Part of a small language model's weights.
Architecture: learned positions, biases on query, key and value, tied embeddings.
Training: a variant of Muon for these matrices, 81M tokens, 5436 steps.
Each number is 128 + 24 x the weight over its row's rms, rounded and kept within 0 to 255. Layers, rows and columns count from 0. The size above them is the row's rms in percent of the matrix's.

# layer 6 MLP up, 320x128, rms 0.154, rows 280-314, columns 64-127
size [113  97  93  93 101  99 101 106 102  98  94 108  74  99 119 110  97  94 102  96 112  97 104 106  90  92 102  99  98 101 111 110 103 109  98]
[[139 108 115  97 161 120 132 148  94 155 138 132 105 127 131  81 131 185  98 139 117 106 154 146 134 137 125 176 129 177 165 112 161 107 137 101 130 151  87  90 108  96 121 102 179 128 151 141 105 105 100 143 142 129  85 123 131 157 124 101 120 118 145 113]
 [101 151 107 203 106 147 150 159 148 122 171 117 151  89 140 100 128 156 165 178 122 129 149 111 112 129 146 107 134 120  84 128 113 119  99 129 167 170 100 141 137  94 115 115  98 144 127 137 114 108 138 122 118 165 119 131 136 114 119 159 174 129 119 129]
 [ 91 128 151 153 145 163 106 134 120 105 146 111 144 146 135 141 112 119 139 157 113 151 133 124 134 146 100  81 118 124 135 155 147 140 123 159 141  94 109 170 153 124 144 116 133 114  89 150 123 151 156 113 117 154 113  66 174 119 128 109 143 152  86 135]
 [145 126 114 109 112 168 141 125 141 166 108 146 100 153  77 161 105 111 153  99 121 113 140 145  96 104 166 180 109 136 125 133 132 123  95 125 162  83 162 119 113 166 137 154 173 114 129 136 164 101 118 157 113 176 135 148 175  88 106 146 143 134  83 147]
 [109 106 124 146 166 155  83 190 155 144 145 147 107 154 148 130 117 142 137 147 125 144 113 101 160 121 162 113 135 172 115 138 201  62 134 113 133 145 157  84 125 110 117 139 148 128 148 144 111 117 129 101 157 128 124 144 115 110 123 118  79 131 152 131]
 [100  82 121 143 116 138 102 135 112 142 161 107 152 138 133 147 138  81 132 128  91 141 122  92 117 151 116 140  98  94 138 128 117 113 102 132 154 165 137 106 155 161 102 172 122 126 145 170 127 138 139 129  85 109 121 133 133 130 152 124 150  91 153 119]
 [129 117 130 113 143 135 128 142 118 159 114 127 133 162 136 118 124 160 115 155 160 118 126 110 104 135 135 108 137 139 109  89  98 160 129 122 129  92 126 136 108 189 143 172 107 118 162 155 100 113  93 139 169  93 115 146 141 171 127 105 118 102 159 102]
 [130 121 107 145 114 124 113 116 123  79 156 132 159 148 130 134 160 191 119 143 147 118 148 154 131 120 132 117 179 140 113  98 132 137 142  92 142 145 169 106 104 114  98 124 128 139 164 150  97 113 145 110  99 150 108 132 118  69  88 123 100 153 155 159]
 [137 140 120 122 147  92 137  99 136 181 150 158  91 137 137 139 144 165  92 125 127 148  78 152  87 132 154 144 141 119 118 112 153 129 147 127 113 129 103 141 136 132 140 129 129 151 134 156  91 142  97  82 134 183 119 119 128 125 137  85 106 128 163  84]
 [137 154 156 104 108  95 132 123 137 140 167 149  94 150 111 135 108 138 124 117  68 126 121  75 144 130 137 122 146 110 132 110 123 103 145 124 154 125 130  85  84 133 127 122 136  99  97 109 172 187 134 135 162 204 156 113 126 101 103  94 134 148  98 126]
 [147 174 106 139 111 118 117  95 118 164 111 148 136 163 127 157  76 143  84 124 161 152 160 113 117  93  95 129 157 118 123 104 130 133 129 135 161 120 110  98 120 109 122 128 174  86 119 138 106 120 137 124 161 122 130 134 122 145 152  90 141 154  92 146]
 [162 159 132 130 112 101 115 129 132 136 120 105 138 126 111 116 145  97 149 137 101 124 130 147 107  97 136  82  89 118 145 154  95  82 131 104 157 125 143 106 143 158 175  99  97 104  85 110 123 126 109 112 129 139 106  65 132 145 149 142 134 113 148 115]
 [125 101 129 139 127 148 135 122 105 118 108 118 100 148  97 152 138 171  93 126 131 153 132 143 123 148 144 172  93 106 147 139 142 119 164 134 125  62 119 144 137 170 145 102 142 112 146 106 139 156 109 139 137 168 128 133 124  83 160 201 136  83  95 135]
 [160 145 139 136  95 108 150 171 100 122 123 141 122 123 138 118 115 169 110 117 109  87 143 150 150  61 139 136 117 145 113 115 109 107 124 115 172 140 119 136 154 134 109 143 134 146 138 141 107 117 118 145 122 143 147 139 120 158 117 118 134 147  67 156]
 [114 122 129 131 127 137 130 112 138 134 150  97 126 138 126 144  87 107 137 119  64 122 100 105  97 129 129 173  88 153 122 145 145 122 144 151 193 123 138 120  98 108 186 151 126 134 132 118  68 115 183 120 153 128  92 135 124 102 148 111 103 136 122  86]
 [134 126  99 129 152 115 112 117 129  98 134 164 103 136 129 144 146 155 176  85 126 122 146 124 130 119 130 130  86 113  77  94 144 108 100 176 148 143  93  86  90  93 107  54 154 103 118 116 134 159  91 128 141 115 119 150 143 138 135 136 118  96 142 102]
 [109 107 139 135 126 115  87 136 138 144 102  76 129  85 128 114 136 121 133 160 128 108 145 121 134 141 137 127 105 129 121 108 128 129 105  87 162 145 145  97 156 113 150  68 154 118 154 146 181 199 150 158 121 174 100 128 127  95 146 119 130 142 111 126]
 [154 114 133 164 136 123 109 141 128  87 132 154 153 128 111 163 100 117 124 141 104 152 117 178 125 131 141 136 130 124 123 116 126 113 149 123 139 122 143 123  68 141 135 144 154 103 161  95 139  84 180 149 155 108 102 106 151 162 145 135 117 107 136 129]
 [116 149 153 111 157 137  78  89 108 141 117 170 147 148 108 126 190 143 143 130 127 122 121 143 138  99 145  95 155 110 145 109 122 130 147 116 136 169  93 138 115 129 139 158 136  88 119 143 126 126 142 140 109 130 110 141 129 146 200  93 108  75 115 110]
 [ 99 122 114 159 166 123  75 142 112 133 161 132 122 175  91 132 153 128 116 108  81  96 117 116  75 121 141 140 119 116 117 134 108 152 126 139 135 148 137 124 161 108 146 138 116 102 120 148 139  87 119 156 131 134  99 115 132 147 150  76  89 108 147 139]
 [ 97 170 189 127 171 141 130 106 185 141 130 138 147 161 155 133 112 133 150 159 135  62 153 119 128  92 111 110  99 139 105 119 146  99 136 143 112 130 112 133 131  98 129 128 143 101 165 130 134 118 184  97  84  86 124  76 130 120 110 138 160 178 125  96]
 [154 134 137 135 117 143 147 112  77 105 151  90 142 136 164  76 116 162 133 167 152 137  89 155 155 148 106 172 122 110 104 146 127  83 121  85 146 104  96 122 164 105 123 115  84 148 142 147 131 104 116 168 138 121 150  92  97 150 108 153 160 151 116 106]
 [102 183 164 117 140  95 123 118 121 113  98 141 168 115 107 141  92 111 136  80 128 110  99 157 124 153 120 109 149 117 118 158 119  94 158 117  99 119 129 127 149 145 106 124 120 129 164 118 142 155 128 136 166 141 111 148 132 136 114 108 140 119 139 125]
 [134 123 131 124 146 162 127 117 163 158 128 129 146 104 122 115 108 123 147 129 119  89 124 118 150 101 133  98 128 143 184 122 117 101 135  71 144 100 127 137 137  97  94 133 178 189 159 115 138 131 109 118 146 127  97 156 107 151 107  84 131 116 145 139]
 [153 140 142 159 132 116 134  97 113 143 121 102  62 114 162  77 130 170 104 109 121 129 155 111 118 103 117 129 101 108 137 126 116 112 129 182 114 136 106 110 108 127 101 105 146 102 178 160 105 157  95 127 137 119  98 145  79 123  96 112 117 122 170 109]
 [140 159 112 145 124 150 106 135 121 123 115 106 128 112 195 103 141  89 152 167 181 132 110 122 100 129 142 136 121 108  99 141 149 154  72 118 126  94 119 106  91 139 105 101 141 114 129  65 143 158 135 153 161 143 107 144  73 120 108 137 108 175 163 130]
 [116 133  98 153 125 123 107 158  89 103 126 150 144 127 101 121 131 142 136 120 102 134  81 168  98 118 133 127 152 130 161  93 120 158 120 125 151 129 109 157 116 176 137 107 117  75  99 133 166 160 130 111 136 152 117 165 182 113 139 154  79 134 120 117]
 [157 129 133  90 139  90 133 105 125 133 119 134 140 168 102 110 153 139 148 146 104 134 159 129 125  99 151 124 125 134 121  88 141 115 108 125 135 117 175 150 155 114 151 137 131 115 122 156 119 167 163 100  80 157 149 116  88  99 162 145 125 118  69 108]
 [108 135 124 126 127 117 129 153 130 125 163 183  78 122 142 123 126 122  86 135 162  82 152 125 120 127 134  95 130 111 141 112 145 127 113 146 152 142 133 133 150 127 168 142 131 133 174 107 135 147  72  94 102 155 117 112  99 151 154 124 135 112 110 136]
 [167 144 151 156 129 106 140 172 182 144 139 133 124 104 120 134 114 131 142 126 167 116 135  89  82 171 117 128 109 134 132 127  91  95 159 163 114 152 153  92 101 121  98 126 115 152 110 107 131 108 145  69 145 140  94 131 124 169 145 138 148 131 142 149]
 [125 113 125 134 148 152 120 143 166  90 139 133 125 117 139 120 103 164 169  78 150 113 161 106 124 112 107 131 145 147 119 182 139 136  73 165 109 128 144 132 137  98 124 124 109 110  97 141 128 127 119 130 100 117 146  92  84  89 143 154 148 109 158 128]
 [131 135  86 103 151 129  97 112 112 134 115 115 146 121 185 141 140 109 188 154 149 145 118 122 116 132 126  93 140 108 154  99 162 157 111 104 176 117 119 133 143 140 176 102 129 126 109 144 158 134 144 128 136 148 154 113 113 124 126 108 113 153 115 102]
 [115 100 133 121 142 115 147 169 129 145 131 138 128 128  74 116 155 138 112 129 111 151 135 133 133 151 148 105 106 116 183 159 149 142  96 118 141 130 110 170 109  96  98  95 113 134 143 200  91 139 147 121 149 171 115 113 145 158 153  66 114 132 129 131]
 [124 143 151 124 149 103 136 139 100 104  89  98  90 114 103 107 153 160 145 114 105 116 111 134 140 111 139 105 131 134 130 154 163 124 137 124 126 149 125 137 116 125  98 173 186 170 117 130 158 176  91 110 158 111 133 143 100 129 123 131 159 131 125 162]
 [ 85 143 137 152 158 130 210 126 122 145 151  94 106 147 132 157 144 159 136 132  82 150 108  92 102 161  66 159 126 178 121 127 114 158 116 137 112 157  80  93  98 122 152 143 112 127 104 141 112 134 118  96 108 133 172 111 116  97 107 109 137 135 143 141]]
# layer 6 MLP down (transposed), 320x128, rms 0.134, rows 280-314, columns 64-127
size [118 100  92  88 112 102 104  95 107  88  83 105  96 101 120 109  98  97 104  99  95 102 107  97  89 109 104  97 100 103 110 109  92  99  94]
[[114 145 144 122 161 133 110 151 106 109 135 155 143 122 113 128  78 145 125 140  94 139 140 145 130 140 132 137 131 153 110  99 143 133 121 146 120 102 138 128 146 110 144  72 151 143 143 125 133 173  96 150  86 114 124  87 174 144  83 129 124 113 144 124]
 [143 128 114  94 179 141 159 118 136  62 126 160 159 125 147 113 126 135 113 129 166 135 101  84 124 115 110  92 111 103 168 155 119  88 126 120 131 127  89 145  88 142 109 118 137 108 104 109 126 139 126 162 147 131 119 160 119 155 107 100 156 157 119  81]
 [140 117 137 100 120 118 122 171 126 132  99 118  88 149 125 152 146 124 100 155 144 155 164 118 151 181 121 124 184 144 150 138  88 111 123 149 151 136 123 159 103 138 109 100 127 153 101 143  98 107  92 103 117  98 160 120 100 138  89 139 139 115 142 132]
 [122 130 162  85 151 121 173 126 139  90 102  72 148 113 125 105 143 137 120 107 117  95 169 141 150 125 134 137 127 122 137 144 131 134 112 107 128  96 108 146 109 130 135 148 131 111 136 169 142 111  77 146 160 134 104 145 131 108 133 131  82 122  95 139]
 [ 87  80 130 112 154 145 148  92 102  85 105 108 103 160 124 123 115 101 156 145 130  85 125 147 138 117 132 171 137 102  72 163 144 158 114 134 147 155 106 141 117 155 146 148 121 150 173 125 110 117 167 165 148  87 126 132 150 171 108 128 145 168 101  85]
 [ 98 113 161 129 130 152 104 108 173 137 133  87 116 141 142 137 133  98 134  86 106 103 149 107  94  59 134 181 151 109 143  91 123 119 126 133 130  96  91 155 154 134 138 116 115 151 136 156 120 140 140 132 121 108 134 154  96 147 132 144 123 124 143 124]
 [124 155 138  83 122 112 122 143 142 139 114 123 156 103 113 122 146 113 165 133 125 114 121 121 112 148  96 130 132 135 195 124 138 165 147 109 110  77 124  78 115 110 131 124 128 132 123 120 123 130 122 134 145 156 167 140 143 133 135 117 140 120 198 161]
 [128 137 141 115  77 144 134 175  93 143 115 143 176 116 112 109 154 117 117 131 113 181 142 148 157 127 178 128 180 123 119 101 106 109 186 146 165 154 114 102 106 113  84 133 113 115 145 145  73 147 137 121 129 147 129 158 122 144 127 135 136 117 136 104]
 [151 135 109 115 128 121 130  99 109 110  99 111 126 128 102 146 141 104 155 106 174 122  73 103 130 152 120 118 134  91 137 111 150 118 125 161 115 126 109 115 108 118 137  99 111 117  82 155 109 125 126 132  86 115 142 109  90 106 114  97 132 137 144 135]
 [119 117 139 156  98 113 124 112 140 132 152 134 113 161 172 148 123 153 144 124 103 115 165 119 136 144 122 149 105 122 121 106 124 144 117 128 113 145 166 122 150 116 104 180 128 139 134  94  85 144 102 121 139 102  99 169  90 106 135 152 128 145 110 155]
 [135 141 132 146 129 100 116 124 174 133 149 121 158 166 143  89 125 122 144 119 118 104 119 141 102 108 109 131 140  84 101 112 111 141  97 108 151 121 115 173 133 148 171 105 114 147 100 109 159 107 119  84 132 117 170  93 129 125 123 179 126 134 120 136]
 [171 118 145 111 117 125 113 148  84  93 117 125 131 127 127 115 172 155 120 141 110 143 105 137 110 129 144 152 132 132 128 151 125 146 173 131 123 123 105  94 133  85 161 115 117 126 143 148 148 113 159 135 122 133 151 108 125 122 133 145 114 123 159 103]
 [163 131 167 114 124  83 123  78 104 136 129  98  85 184 134 109 137 121  99 133 141  89 103 130 152 101 115 129  94 118 137 114 129 158 132 103 122 127 165 120 120 110 152 133 162 142 117 119 153 124 137 154 105 157 132 137 140  89 127 129 105 182 120 144]
 [137 125 142 148 109 131 138 149 139  88 126 140 148 140 129 109 113 104 107 117  79 134 145 132 129 101 153 139  88 162 140 147 126 139  96 140 146 126 136 117 136 200 121 108 117 136 109 159 111 139 127  94 139  99 140 123 149 139 175 150 116 155 135  72]
 [132 169 125 166 124 131 110 125 164 125 158 133 143 157 109  99 149 163  99  73 135 125 132 120 136 144 107 144  97 128 125 137 113 104 117 143 132 172 120 149 117 159 156 137 111  86  67 160 145  94  96 113 132 135 130 108 115 136 124  70 137 131 157 139]
 [127 129 150 110 119 148 114 143 118 148  79 116 132 139 159 152 115 132 141 170 106 128 132 123 139 107 111 112 105 117 152 123 126 176  95 141 155 165 101 113 137 126 120 122  94 118 135  95 163 123  66 125  97 115 138 162 140 111 112 123 121 158 143 150]
 [104 135  88 101 119 168 111 126 162 127 158 130 114 182 139 124 111 120 136  79 130 138 164 132 136 161 127 153 126 106 136 164 148 129 136 178 118 139 126 149 128 147 112  87 161 169 130 136 167 152 126 120 136 112 111 117 121 138  96 124 124 133  85  86]
 [112  90 138 119 179 120 129 172 139 144 156  99 145 152 142 123 148 133 112 109 100 119 140 112 173  68  82 152 155 161 111 123 131 114 112 133 112 123 101 115  97 113 127 142 153 158 166 115 204 111 140 195 147 156  75 163 119 137 162 119  86 126 135 127]
 [108 113 140 115 129 144  87 150  92 134 154 121 107 144 147 122 113 122 144 106 125 131 111 144 145 154 157 154 152 132 113 120  95 157 122  75 149 119 104 108 123  76 105 123 146 127 122 108 152 143 144 100 140 162 131 140 132  89 139 131  90 129 136 105]
 [133 145 103 153  97 110 135 144  85 117 146 149 134  93 211 170 137 137 122 125 145  93 135 120 135 141 100 125 118 173 148  81 112 103  69 171 150 105 101  61 112 129 125 128 130 135 143  90 119 143 130 136 103 121 104 160 116 109 102 157 103 150 132 139]
 [106 183 113 155 131 129  73 148 135 111 157 144 137 145 132  95 110 112 157 114 111 118 140 135 144 136  99 147 138 144 154  89  93 139 124 127 135 157 137 134 134 162 118 116 105 152 114 132 153 116 150 132 139 137 133  98 125 125 146 161 118 131 171  90]
 [106 141 116 101  93 134 137  79 139 123 150 108 127 157 123 144 128 127 121  92 122 121 120 157 161 148  79 120 149 115 116  70 116 119 146 149 151 143 109 120 143 143  94 104 151 134 128 102  97 120 169 100 105 139 120 137 140 147 127 123 133 125 155 122]
 [148 125 124 130 142 105  82 126 104 140  89 147 112  69 163 133 156 143 128  98 163 104 102 126 112  94 167 154  96  76 126 138 106 138 167 153 118 107 112 116 116 130 107 140  84 160 117 139 130 129 128 121 118 127 150 140 108 120 117 147 104  81 119 118]
 [130 146 116 159 113  78 134 130 163 119 107 177 133 176 127 144  97 138 146  87 135 140 167 115 121 120 110 116 171 138 129 147 129  68 157  75 149 129 145 128 137 125  89 205 145 144 132 138 127 143 114 149 109 121 117  97 143 136 136 154 115  96 124  87]
 [114  98  99 133 147 144 140 153 125 121 117  82  90 174 132 113 116 118 118 119 128 141 148 133 108 142 143 159 140 118 109 105 134 120 131 116 106 143 124 157 132 139 164 123 142 106 157  88 132 136  90 184 149 121 150 139 117  76 174  88  98 155  92 149]
 [131 102 108  77  54 135 173 151 135 120 129 101 129 101 124 160  95 150 128 130 133 121 134 181 154 156  85 192 113  95 136 134 106 138 108 112 139 142  78 118 103 152 128 107 111 118 122 143 183 137 151 120 159  95 178 133 112 151 131 116 165 134 145 106]
 [103  97 110 119 133 132 110 150 114 145 145 143 108 136  77 108 101 103 175 143 101 121  88 139 145 115 133 143 101 104 124 118 135 116 135 123 131 186 130 103 113  84 148  60 142 151 163 142 107 136 132 118 124 146 121 113 142 166 130 126  60  91 144 129]
 [160 165 151 100 137 145 130 150 139 106 131 125 124 145 143 140 174 103 140 131 143  62 101 101 163  88 144  99 104 129  97 175 162 134  78 131 108 162 104 131 119  84 114 136  78 130 132 111 165 114 123 143 110 105 129 151 113 159 120 114 127 135 133  97]
 [151  94 152 119 152 135 162 138 161 159 133 121 140  65 148 133 125 122 138 123 140 135 122 149 135 119  82  89 162 129 148 114 113 165 129  95 154 124  66 142 127  97  87 103 156 104  94 115 122 135 145 142 148 152 121 157 118 124 117  98 117  80 113  90]
 [112 107 100 110 132 128 144 145 132 138 155 110 139 126 150 114  90 107 170  98 122 159 175 153 130 143 151 100 134 119 146 147  89 105 160  93 127 110 127 148 136 104 163 151 142 119 118 122 117 107 123 114  65 166 135 129  88 126 164 134 152 123 118  66]
 [139 137 111 118 149 107 146 168 150 169 122  96 128 177  74 145 117 114 124 127 132 155 112 134 108 145  92 130  82 146 137 148  83 111 121 142  79  80  88 142  99 140  55 135 144 100 135 121 114 128  99 133 148 132 137  90 143 155 145 124 154 130 114 123]
 [137 123 149 163 133 106 159 123 103 171 132  82 130 166 144 117 117 104 136 120 121 121  84 130 140 122 155 117 115 102 129 132  87 120 120 109 145 131 139 100 116 107 173 105 168 108 104 105 141  90 122 163  89 137 101 108  81 131 106 133 158 110 143 133]
 [ 92  78 129 122 123 124 113 109  88 103 109 123 151 128  89 131 109 131 132  98 175 137 161 137 119 156 113 124 128 117 135 136 113 135  85 148 140 135 100 138 153  86 154 163 144 135  98 129 137  92 141 128 140 201 147 159 147 122  92 143 109 138 113 130]
 [ 92 116 113 138 146 158 138 137 113 136 119 155 106 118  72 145 132 179 156 154 119 155  89 140 124 133  85 142 109 135 121  95 116 131 126 125 114 123  97 170 134 116 133 108 119 123 112  87  92 149 101  87 116 132 144 118 115 175 135 174  82 118 142 151]
 [ 88 131 109 139 172 159 147 123 115 151 128 104 121 159 137 130 165 132 127 117 152 121 126 101 103 173  94 140 117 130 130 122 135 148 166 124 113 129 134 106  73 121 135 119 144 127  60 126 152 143 172 104 174 122 119 121 122 124  95  99 150  99  95 152]]
# layer 6 MLP gate, 320x128, rms 0.155, rows 281-315, columns 64-127
size [ 91  98  85 112 102 110 104 108  97  89 110  95 102 134 101 105  93 104  98 100 105 102 100  78 107 102  90 101 105 114 111 100 105  98  99]
[[134  87 124 134 134 166 130 137 133 147 133 148 137 169 121 113 114 138 135 160 152 157 158 116 132 129 122 123 169 157 111 136 110 145  87 111 104 115  84 166 155  86 128  94 134 127 159 146 102 148 108 115  89 121 129 146 100 141 134  91 117 149 142 136]
 [110 133 131 186 116 125 140  83 144  97 140 123 158 144 130 171 145 167 130  81  90 138 134 132 115 125 105 136  74 114  89 158 104 203 154 152 132 109 139 153 141 138 133 154 141  96 124  85 140 130 129 132 115 120  94 116 108 122 131 141 169 113 156 151]
 [201 143 111 132 156 106 134 158 125 147 109 153 123 134 130 146  84  96 139 101 139  81 116  94 147 118 119 115 121 119  90 120 112 100 121 110 145 148 153 152 140 150  80 122 101 107 133 132 134 110 106 103 117 112 165 144 118 101 121 131 130 165 155 188]
 [122 138 104 129 151 163  67 149  72 125 122 177 143 159 160 125 118 136 127 177 119  88  97 116 134 106 135 162 174 175 128 146 167  74 120 103 180  94 123 140 132 124 119 130 112  88 150 126 133 136 119 108 163 101 160 112 114 117 113 136 128 155 171  92]
 [ 98 100 133 122 122 141  93 161  92 184 126 156 122 110 163 116 137 113 106 127 103 148 141 126 140 134 177 163 127 123 150 126 146 155 123 152 107 128 131 117 144 149 169 168 107 116 139  91 157 133 119 113 136 103 135 120 150 142 176 114 141 118 101  84]
 [ 75 158 115 148  93  97 132 167 121 124 145 122 138 134  96 138 133  56 156 151 113 133 159 146 114 131 111 100 129  93 144 105 138 135 121 126 141 135 101 102 151 143 151 129 102 189 144 113 141 121 116 131 164 144 108  96 123 168 134 134 130 122 132 121]
 [117 124 145 118 104 151 128 125  78 138 152 111 157 103 129 114 129 144 102 151 156 100 138 175 167 173 165 124 153 183 120 126 139 133 125 137 132 107 125 138 119 139 103 117 127 148 153 181 137 173  63  85 131 112 133 105 109 167 135 137 130 105 114  95]
 [166 124 114 163 135 103 109 129 119 113 186  88 118 115 129 142 162 141 111 140 106 121 104 127 124 153 151 148 137 140 157 157 150  89 125 160 123 100 152 149 142 108 138  89  96 141 118 129  97 105 105 174 190 137 157 143  83 155 152  92 153 129 152 133]
 [ 96  67 140 171 159 140 153 148 134 126 169 145  89 132 133 137 130 129 126 131 104 119 126 177 139 112 102 129 151 146 133 115 142 124 126 116 135 128 116 140  89 104 107 149 119 151 143  90 143 133 124  96 123 109 168 159 144  63 151 136 125 155 166 152]
 [130 109 162 117  97 119 148 127 128 100 133 133  96 200 109 134  94  91 135 125 105 120 175  93 151 110  84 119 135 116  77 157 132 128 139 127 124 132 112 107 158 102 127  86 184 131 108 129 139 110 160 190 144 147 135 110 102 165 162 154 145 150  97 104]
 [152 108 104 172 148 135 126 108 133  83 126 139 100 128 143 121 120 105 124 147 139 170 161 105 172 116 140 159 144 115  85 151 117  65 103 139 127 128 127 112 130 130 135 129  61 113  91 151 132 139 121 111 136 127 147 138 132 141  99 148 147 130 148 190]
 [150 130 140 127 152 108 152 158 106 119 116 174 120  76 118  96 158 137 110  97 120 148 105 150 195  85 126 136 135 116 132 123 131 101 149  99  99  63 138 143 139 104 106 157 154 141 102 116 118 181 124 109 119 120 135 123  90 104 153 129 131 107  94 107]
 [126 120 134 116 174 140 120 154 163 158 122 145 129  78 115 113 104 127 110  98 147 135  94  97 143 115 136 159 155 113 118 132 121 120 159 103 135 149 182 115 110 128 136 157  59 124 135 171 109 123 124 155 122 142 120 124 138 166 171 101 139 146 195 124]
 [ 79 110 131 146 147 101 121 159 103 153 108  77 168 108 108 152 131 135 136 166 136  96 110 111 157 113 125 133 130 166  97 126 111 124 119 105 148 150 107 147 129  83 140 124 138 130 152 125 135 121 137  80 133 116  78  70 125 149 117 118 109  85 111 126]
 [121  76 141 140 114  88 157 131 120 127 122 126 151 110 126 155  93 138 123 172 128 103 146 105 104 133 146 159 171 133 136 169  90 143 180 116 121 154 131 127  90 126 127 161 152 115 110 121 125  97 136 105 158 162 131 157 148 126 131 122 172 167 130 119]
 [108 104 134  97 129 127  98 150 105  84 128 148 131  94 107  94 155 115 115 146 136 189 157 134 126 125 130 115 135 149 169 144 149 116  85 106 124 112 114 136 143 109 137 122 113 118 115 114 154 169 115 176 139 146 138  58 163 159 103  72 133 165 125 126]
 [128 136  99 149 158 160  99  86 128 144 175  82 112 143 116 120 161 129 164 121 119 119 164 137 159 128 157 109 138 134 110 166 129  89 126 155 104  98 118  99 117 153 113 170 144 146 117 155 153  77 127 123  66 129  73 128 160 126 149 135 110 137  95 122]
 [137 124  97 187 140 121 124 153 125 165 153 136 135  78  65 112 100 110 129 142  93 130 148 117 168 156 129 132 107 162 131 120 148 100 129 112 163 115 134 102 106 119 125 135 185 138  99 163 141  48  94 135 116  98 127 137 129 161 100 142 174 135 120 128]
 [125  71 130 168 130 123  84 126 183 115 150 133 134  96 132 153 128 120 139  90  92 120 114 123 113 164 157 101 137 106 127 150 174 131 137 132 135 161 121 191  88  81 109 148  89 134 129 121 111  92 157 102 131 166 129 142 119 127 130 159 123 103 114 132]
 [ 99 118 136 164 140 181 111 100 123 160 123 125  77 140 145 129 157  67 120  65 121 137 129 105 109 133 141 132 159  90 133 121 126 117 113 144 124 125 162 128 113 130 113 154 155 127 165 199  72 128  99 142 128 149 102 130 122 163  95  78 141 144 110 105]
 [128 131 107 135 142 137 141  79 130  83 158 131 164 146 107 102  82 120 143 159 119 110 166 141 178 140 105 155 185 155 129 146  80 147 148 119 163  94 108 185 155 128 126 161  96 116 104 104 109 128 119  89 119 117 136 113 125 128 152 119 120 119 125 130]
 [139 161 143 139 152 142 119 126 142  99 139 147 124 124 139 121  98 135 125 139 109 119  80 143 144 100 156 121 122  88 163 181 149 170 124 144 103 131 128 108 106 143 155 162  90 130  87  78 131 196 123 120 137 139 185 116 121 133 114  96 132 129 135 108]
 [124  95 140 132 130 132  98 142 104 109 113 136 159 122  92 139 120 113 147 117 129 133 111 132 120 151 125 154 148  97 155 143 144 111 110 116 139 149 113  93 150  87 141 113 174 129 161  96  89 169 114 129 140 110 137 140 107 144 119 171 116  98 126 145]
 [109  97 128 137 123 140 129 148 167 118 157  85 134 104 126 156 160  95 106 141 107 156 142 161 153 137 124 159 108 116 120 145 135 117 164  98  97 139 154 119 153 115 156 122 146 156 100 141 104 124  90 133 187 129 119 135 131 147 146 129  91 117 115 101]
 [ 81  91 168 109 101 126 159 142  92 143 127  93 140 135 199 148 130  97 119 126 116 134 108 137 118 106 117 139 146 117 150 172  98 123 120 132 159 147 144 153 145  88 124 131 149 174 153 110 128 146  75  76 173 117 169 120 136 129 143 132 119 153 125 133]
 [114 104 149 139 103  93 119 106 171 100 106  94 108 146 127 151 168  98 111 188 135 145 143 102 147 145 115 129 103 103 163 202 137 147 102 127 139  91 139 148 142 145  83 153 109  91 148  93 131 109 131 148 126 104 112 114  97 123 142 100 136 111 172 109]
 [ 91 105  50 154  92 130 149 143 138  83 183 166 156 152 158 131 115 132 101 150 152 120 117 161 171  99 125 123 119 202 143 138 131 115 149 140 131 119 151 161 123 119 137  98 132 177 150 142  97 115 109 127  80 134 123 137 100  88 131 126 114 138  81 163]
 [ 99 149 115 186 126 134 125  97 106 157 106 153 139  96 140  81 121 102 153 123 111 131 137  88 167 121 169 150 144 119 141 107 125 182 113 119 101 145 114 122 139 151 153 118 129 161 121 136 122 175 112 151 113 117 127 154 138 154 152 127 117 167 128  97]
 [112 159 150 128 111 119 128 103  74 123 124 162 111  90 104 158 112 106 151 122 121 129  99 118 106 102 125 157 154 116 123 117 103 130 131 136 120 169 136 118 136 118 173 168 109  92 163 141 167 140 140 139 162 149 166 153 130 177 109 111 141 144 180 154]
 [135 158 121 149 125 123 128 105 119 137 163  81 135 125 136 122 155 104 125 183 130 114 114 107 147 114 100 135 120 144 143 136 140 109 158 128  76 156 130 133 142 151 122 127 146 119  98 142 105 112 146  94 117 112 164 172  97 124 129 142 150 155  92 156]
 [ 92 157 111  91  96 128 134 139 131 137 113 132 134 184 131 114 135 127  94 155 137 112 142 123 149  83 132 124 115 123 136 162 172 143 131 155 114 152 169 152 146 106  61 155 127 142 128 153 161 108 145 114 137 114 141 137 136 143 138 134 137 106 153 140]
 [118  97 115 146 133 138 107 158 100 138 118 110 146 177 121 151 182 151 148 127  84 100 172 149 155 121 139 105 131  95 120  62 135 128 145 108 129 109 155 126 137 111  74 156 119 128 128  81 142 132 136 127 157  98 105  99 100 134 114 136 105 120  94 124]
 [ 89 178  72 150 154 110 170 116 116 134 165 121 128 109 145 126 133 151 158 135 109 141 134  93 100  96 116 152 130 111 150 128  61 126 151 146  95 129 159 130 125 137 140  78 142 145 122 105 101 128 112  55 107 111 123 131 108 126 172 135 149 132 136 143]
 [ 96  61 109 165  80 195 136 183 119 139 136  85 139 164  88 111 139 118 148 145 122 143 121 147 124 122 163 143 130 140 129 114 120 136 134 125 157 143 113 145 128  95 105 149 100 131 170 165 117 128 138 126 118 133 134 142 107  92 104 156 131 136  91 140]
 [124 117  81 134 191 129 125  97 121 114 106 158 145  87 165 137 146 136 119 100 158 151 140 120 112 136 104  95 136 120  79 108 134  94 114 116 115 123 122 131 115  80 125  76 120 176 164 174 132 137 130 149 131 142 128 124 110 158 125 122 123 154 128 148]]